From a checkpoint of a small transformer trained on Wikipedia.
Training: a variant of Adam for these matrices, 630M tokens, 10284 steps.
Each number is 50 + 10 x the weight over its row's rms, rounded and kept within 0 to 99. Layers, rows and columns count from 0. The size before them is the row's rms in percent of the matrix's.

# layer 10 attention query, 320x320, rms 0.0525, rows 78-83,109-115, columns 160-319
092:52 63 35 33 43 54 55 53 41 39 46 56 66 55 49 55 50 53 43 60 35 43 45 44 55 51 41 56 58 71 41 66 63 58 40 50 54 56 52 39 52 44 62 51 45 66 80 46 50 48 51 33 69 52 47 53 54 47 50 47 28 52 31 54 27 42 47 37 56 47 47 54 65 42 57 44 54 58 59 48 47 54 56 42 39 58 48 47 52 65 43 49 49 27 47 43 58 36 50 39 36 44 53 36 48 41 67 38 46 31 50 47 39 56 52 43 55 28 52 53 39 49 63 54 57 50 53 38 50 45 53 42 52 41 59 37 63 50 62 50 60 56 42 60 50 55 59 67 44 64 46 53 32 59 60 30 52 43 53 47
081:38 52 58 48 73 36 63 50 70 52 50 60 42 46 72 61 50 34 51 61 50 61 50 64 64 52 59 65 47 51 74 31 47 56 52 57 49 51 40 52 42 43 34 41 65 45 42 41 56 57 43 53 59 30 37 60 56 56 63 51 58 50 34 50 67 50 50 59 49 53 45 44 23 63 38 59 37 32 44 56 47 54 48 61 38 63 56 35 62 51 61 45 40 41 36 64 63 53 60 58 49 43 46 55 67 58 26 54 53 41 46 58 49 30 55 59 33 52 46 28 47 49 45 42 44 58 62 42 30 45 36 68 47 52 49 55 42 61 56 44 50 35 57 49 57 62 49 47 62 64 56 42 58 42 52 50 41 49 48 44
070:50 58 82 52 52 70 52 54 63 50 42 62 56 33 61 37 41 51 37 54 52 32 48 63 58 34 59 41 51 51 57 59 38 55 47 47 57 52 67 56 43 40 39 52 42 30 39 53 48 46 39 43 34 60 47 51 58 59 57 51 55 43 51 52 53 48 48 26 63 49 47 41 30 55 46 36 36 35 47 59 63 63 48 55 36 47 57 54 41 54 48 59 50 48 40 51 51 23 48 40 47 58 43 47 48 57 30 55 50 55 42 38 50 43 61 53 48 42 31 47 27 54 43 40 42 44 46 57 50 41 66 45 43 48 46 70 34 51 38 33 53 54 54 68 55 42 50 48 39 47 60 55 37 58 39 66 38 37 44 56
073:54 73 51 36 44 66 43 53 45 61 61 54 48 56 41 48 48 24 49 35 45 55 42 49 52 54 70 47 42 56 50 39 65 35 48 39 64 57 42 33 44 40 55 50 57 57 56 36 37 38 61 28 39 44 46 60 55 47 39 52 35 56 51 58 34 51 55 63 44 48 55 39 54 49 61 42 75 38 57 47 62 48 51 62 51 57 59 52 45 48 35 43 52 52 51 57 58 37 56 47 27 36 72 43 44 41 45 59 63 54 61 60 51 53 43 61 43 41 44 39 33 37 35 60 52 41 53 52 38 35 56 33 67 51 52 44 39 43 49 37 52 34 41 56 50 47 62 58 65 35 57 53 49 47 45 44 56 46 46 53
166:67 61 48 54 43 48 44 43 41 40 53 58 65 70 41 52 41 44 43 48 40 61 45 50 39 63 40 61 55 61 46 40 50 27 52 40 30 30 34 54 39 40 46 32 66 55 63 49 42 61 59 58 55 65 50 60 40 32 42 64 29 42 45 46 45 51 66 53 57 54 53 53 71 47 44 44 67 47 55 40 43 51 55 40 54 68 54 60 39 43 39 38 48 48 38 50 49 37 54 49 54 56 51 41 42 44 57 60 43 50 36 50 50 47 51 38 40 26 55 69 48 48 42 50 57 62 50 35 61 49 45 49 40 50 62 50 59 46 42 51 51 36 61 55 41 73 37 44 43 50 47 52 47 58 42 48 41 49 45 52
104:66 47 50 46 47 34 43 59 44 51 51 48 49 37 51 47 55 58 54 47 55 50 61 41 48 56 61 47 67 40 36 48 51 54 51 66 51 46 67 47 55 57 66 52 38 42 53 34 56 43 43 68 60 37 31 47 59 58 42 51 62 41 49 49 48 39 32 44 63 49 38 51 55 39 59 42 64 44 47 50 62 51 50 56 61 48 48 72 66 43 45 51 38 49 60 40 43 70 46 48 53 36 56 49 61 47 62 30 42 42 64 43 57 48 38 52 60 51 82 51 40 70 56 49 47 28 52 50 43 58 59 54 50 52 55 41 52 51 50 43 32 52 51 56 52 60 60 45 70 44 51 59 35 42 55 48 68 68 57 53
089:49 69 43 53 46 45 53 58 45 52 57 62 50 21 58 35 46 37 46 59 37 55 46 33 59 44 49 50 41 57 39 68 66 54 40 45 50 34 58 42 51 63 57 45 34 59 46 43 48 39 53 53 49 51 52 55 53 56 39 54 54 38 39 51 37 58 34 40 51 45 52 45 55 41 54 39 73 43 67 48 42 62 49 52 27 58 48 71 53 55 55 49 49 58 47 50 39 55 42 37 76 56 52 45 51 56 66 46 41 50 52 48 33 55 54 46 36 47 48 35 56 31 49 74 63 52 58 57 41 68 64 43 55 57 71 40 45 50 36 79 61 47 70 64 55 66 56 63 52 40 53 58 41 52 54 66 62 40 46 60
083:59 57 53 45 41 54 54 67 61 38 32 52 63 51 52 45 48 60 29 61 43 41 54 54 44 52 33 50 57 65 48 63 63 67 38 57 60 43 50 54 64 54 56 41 57 59 67 44 41 39 54 36 51 45 41 45 74 59 44 45 38 49 37 50 38 52 46 42 59 49 42 55 56 29 54 55 61 58 50 40 52 57 40 45 37 41 62 60 40 65 45 44 53 42 30 58 47 44 50 32 46 53 50 31 55 35 62 23 60 40 50 56 51 49 55 35 57 41 56 42 49 26 72 59 59 77 46 50 47 54 51 45 46 47 56 40 45 54 57 57 41 50 38 44 38 51 58 61 43 53 58 47 42 51 52 56 60 38 52 56
094:42 40 88 52 56 53 56 41 50 44 52 55 43 75 44 65 40 58 51 49 50 51 36 59 58 62 55 47 54 40 51 28 40 44 45 57 50 46 28 52 51 48 64 38 50 36 60 52 43 59 49 31 60 58 50 45 37 24 50 58 71 41 38 47 74 59 53 50 40 59 48 45 52 53 41 52 45 40 51 61 40 38 54 57 62 44 44 32 54 57 54 36 49 50 49 50 51 44 43 54 59 68 49 46 43 67 52 25 47 45 26 62 56 33 76 53 50 53 30 36 57 51 48 48 51 52 34 53 42 59 45 44 39 44 42 60 47 51 55 48 46 40 53 54 64 49 42 47 48 60 58 46 56 49 44 49 29 51 61 34
059:52 60 43 42 43 68 48 45 43 52 34 38 47 70 38 35 35 53 61 45 58 54 47 40 37 59 49 66 52 16 36 31 42 50 50 54 42 42 56 55 40 53 54 62 60 50 54 53 50 51 43 61 30 49 60 47 42 48 36 50 48 55 47 73 65 59 49 73 43 57 37 48 24 24 53 50 40 51 40 48 42 51 43 56 52 19 33 52 45 52 31 54 48 55 63 53 63 53 39 49 39 54 66 52 48 65 53 45 25 53 59 56 56 57 54 49 57 58 58 57 66 30 44 47 34 41 59 33 51 66 41 68 54 47 43 54 33 58 53 54 43 56 44 51 49 60 58 47 41 46 30 67 48 45 49 49 72 74 51 50
058:57 24 61 57 55 32 39 55 61 40 47 55 57 56 44 47 48 53 68 39 51 59 53 66 64 65 37 54 51 35 58 55 45 36 48 62 50 47 35 50 53 43 69 38 58 36 30 52 57 42 42 54 63 44 55 43 33 50 38 48 40 63 61 35 42 48 61 50 68 54 56 34 70 36 38 23 48 69 34 40 52 58 53 45 47 53 60 61 45 67 54 47 59 58 40 46 41 37 49 44 48 47 60 49 46 50 52 45 55 53 46 48 38 54 43 58 58 66 50 49 50 45 64 52 46 41 60 72 62 40 56 57 55 60 50 59 56 53 28 42 55 57 68 63 64 37 47 54 55 65 56 57 61 37 61 48 41 44 40 51
194:53 48 28 42 34 58 48 63 59 53 37 56 55 45 36 48 50 50 38 54 48 38 46 57 33 53 36 58 49 59 49 66 61 52 60 46 51 50 45 51 37 48 38 37 36 56 48 65 64 63 53 61 48 72 59 52 53 41 59 65 47 61 60 38 31 63 53 34 29 46 47 53 64 51 59 43 38 66 65 46 35 47 30 60 51 48 64 33 44 53 50 27 61 69 45 53 64 36 45 60 55 62 57 56 51 37 57 56 64 52 28 48 47 49 53 60 60 48 52 44 55 42 67 34 49 58 46 58 43 50 47 47 59 40 49 56 61 37 48 53 44 55 61 43 43 30 41 60 34 61 48 57 60 54 40 58 56 52 34 46
100:46 39 51 49 44 36 53 45 50 57 33 61 51 50 44 36 64 59 60 45 47 62 45 44 59 68 54 60 48 42 47 47 38 23 43 53 57 63 54 45 55 50 67 48 50 51 45 47 53 69 55 64 57 63 46 32 43 61 61 51 50 50 49 47 49 45 45 34 49 53 56 67 54 60 43 66 78 54 48 45 41 55 44 39 48 39 39 61 64 45 36 52 39 52 41 27 52 45 59 34 70 50 61 55 44 47 43 44 47 59 52 42 62 53 58 23 34 41 49 43 50 52 45 59 40 42 51 40 47 55 45 53 53 52 78 53 36 62 38 45 53 55 57 78 71 61 63 39 53 38 33 64 57 42 41 47 68 58 59 56
# layer 10 attention key, 160x320, rms 0.0486, rows 45-51, columns 160-319
102:52 66 29 43 57 60 61 33 47 41 51 53 37 67 50 55 43 42 46 44 55 49 56 52 53 62 44 53 45 48 35 56 45 51 54 41 46 51 33 50 45 63 56 46 44 48 55 68 36 64 45 50 61 57 29 43 44 49 42 47 39 54 16 45 47 46 36 70 49 45 60 55 53 58 70 56 65 36 50 45 59 53 68 43 56 41 52 71 50 55 65 46 53 32 55 52 40 53 45 51 47 51 45 51 52 56 54 38 51 39 46 71 69 58 55 48 48 36 60 56 40 54 49 48 69 55 55 41 41 45 65 59 31 70 53 41 59 56 58 46 53 52 41 50 53 57 50 44 44 43 59 39 54 33 46 39 41 66 48 47
119:44 45 48 38 49 38 30 51 63 40 49 44 49 59 49 48 58 52 60 51 44 52 40 53 41 61 50 51 59 37 60 55 53 48 37 43 55 52 43 43 60 60 63 37 25 30 55 48 46 31 41 41 63 45 49 58 47 53 33 35 54 40 26 45 35 39 49 59 52 52 50 48 55 52 61 40 69 39 57 57 57 53 49 56 55 61 44 62 36 47 51 44 51 39 43 59 41 55 54 40 52 44 54 43 36 37 49 40 58 43 54 55 71 45 61 43 60 38 70 69 59 50 52 55 50 41 61 53 69 35 55 49 49 73 67 48 52 64 51 59 43 54 45 61 72 72 41 58 34 55 55 56 50 50 56 47 44 54 67 40
095:25 61 52 59 49 62 52 64 52 49 41 41 50 40 60 29 54 43 53 44 59 30 44 62 62 38 56 55 51 34 54 35 54 57 49 50 34 32 76 56 63 31 51 57 49 43 55 51 46 50 54 49 59 51 48 38 52 65 45 55 33 47 53 58 71 40 57 54 61 36 55 64 37 50 52 61 46 49 49 46 58 60 60 43 47 44 38 32 45 33 44 40 42 32 54 48 20 48 67 68 62 54 53 57 47 58 50 49 55 53 57 70 38 56 31 58 52 72 58 40 54 39 45 51 64 52 63 57 45 66 55 47 52 21 40 60 44 44 45 48 49 46 56 55 54 58 48 58 46 61 53 34 46 43 50 49 39 35 50 59
104:38 45 27 47 46 36 55 62 59 39 49 49 67 62 44 57 62 60 40 49 36 40 46 44 51 56 31 23 38 41 43 38 46 54 50 61 63 44 46 36 53 49 46 48 42 47 46 61 61 47 52 43 65 50 54 42 51 48 39 48 43 45 48 65 14 58 41 42 40 52 51 52 48 61 49 49 50 78 60 40 56 52 31 55 55 54 50 45 60 59 57 57 50 44 49 31 63 47 62 55 72 48 37 35 41 54 66 62 52 45 57 49 49 65 65 56 50 32 50 56 50 48 57 49 50 55 37 50 53 55 37 49 46 46 52 54 59 53 46 51 44 40 55 33 50 38 53 53 42 54 47 47 68 47 53 41 34 50 40 39
106:52 48 57 29 67 34 70 39 55 49 56 40 44 45 46 63 49 49 58 61 35 59 62 62 51 56 55 72 68 61 58 43 44 50 54 49 34 60 52 49 45 53 52 58 52 47 46 38 46 45 46 42 58 45 33 54 52 54 37 41 54 51 31 48 61 39 45 52 61 43 34 43 34 42 49 58 36 35 46 67 68 47 65 36 55 34 50 47 57 54 59 63 40 45 68 46 54 51 38 57 58 54 64 33 63 43 30 39 43 36 35 66 48 45 44 63 44 62 58 46 36 50 61 61 56 44 60 39 50 59 44 51 35 36 51 53 64 58 42 49 49 63 32 65 41 44 59 39 50 50 52 45 43 48 63 67 63 66 49 42
115:42 45 40 53 50 39 51 50 60 58 58 27 32 45 55 49 42 36 63 42 59 51 69 49 60 56 43 59 63 38 49 49 29 66 65 68 63 50 54 43 40 56 38 60 41 51 67 49 46 41 36 46 57 38 26 37 60 55 46 33 50 61 36 44 52 39 41 54 63 47 53 47 40 65 47 59 39 50 40 66 74 61 71 51 51 52 59 53 71 60 50 48 46 45 60 46 62 52 43 52 71 62 64 35 60 28 31 51 34 32 52 66 69 49 47 56 39 45 59 49 35 46 40 48 57 43 56 61 67 50 37 46 42 68 45 51 69 58 53 45 59 52 36 48 51 44 48 60 61 54 61 49 57 40 58 59 57 69 47 52
079:47 54 42 66 54 52 37 40 47 54 38 56 41 65 40 58 55 44 58 35 43 48 51 51 54 43 67 46 45 47 43 50 46 70 66 61 45 67 53 50 61 43 60 45 49 79 53 50 51 46 48 51 57 41 52 48 45 30 35 40 54 44 43 57 69 55 13 58 57 45 59 60 46 50 52 50 52 46 56 36 29 46 51 48 46 63 65 55 57 50 51 39 54 39 41 50 58 46 56 36 44 56 42 57 58 51 55 37 45 52 52 37 54 55 30 54 57 40 54 50 55 49 56 40 37 61 50 45 71 43 42 60 56 52 21 45 36 37 49 66 49 37 53 51 53 35 56 79 51 55 48 51 42 54 52 48 44 41 43 63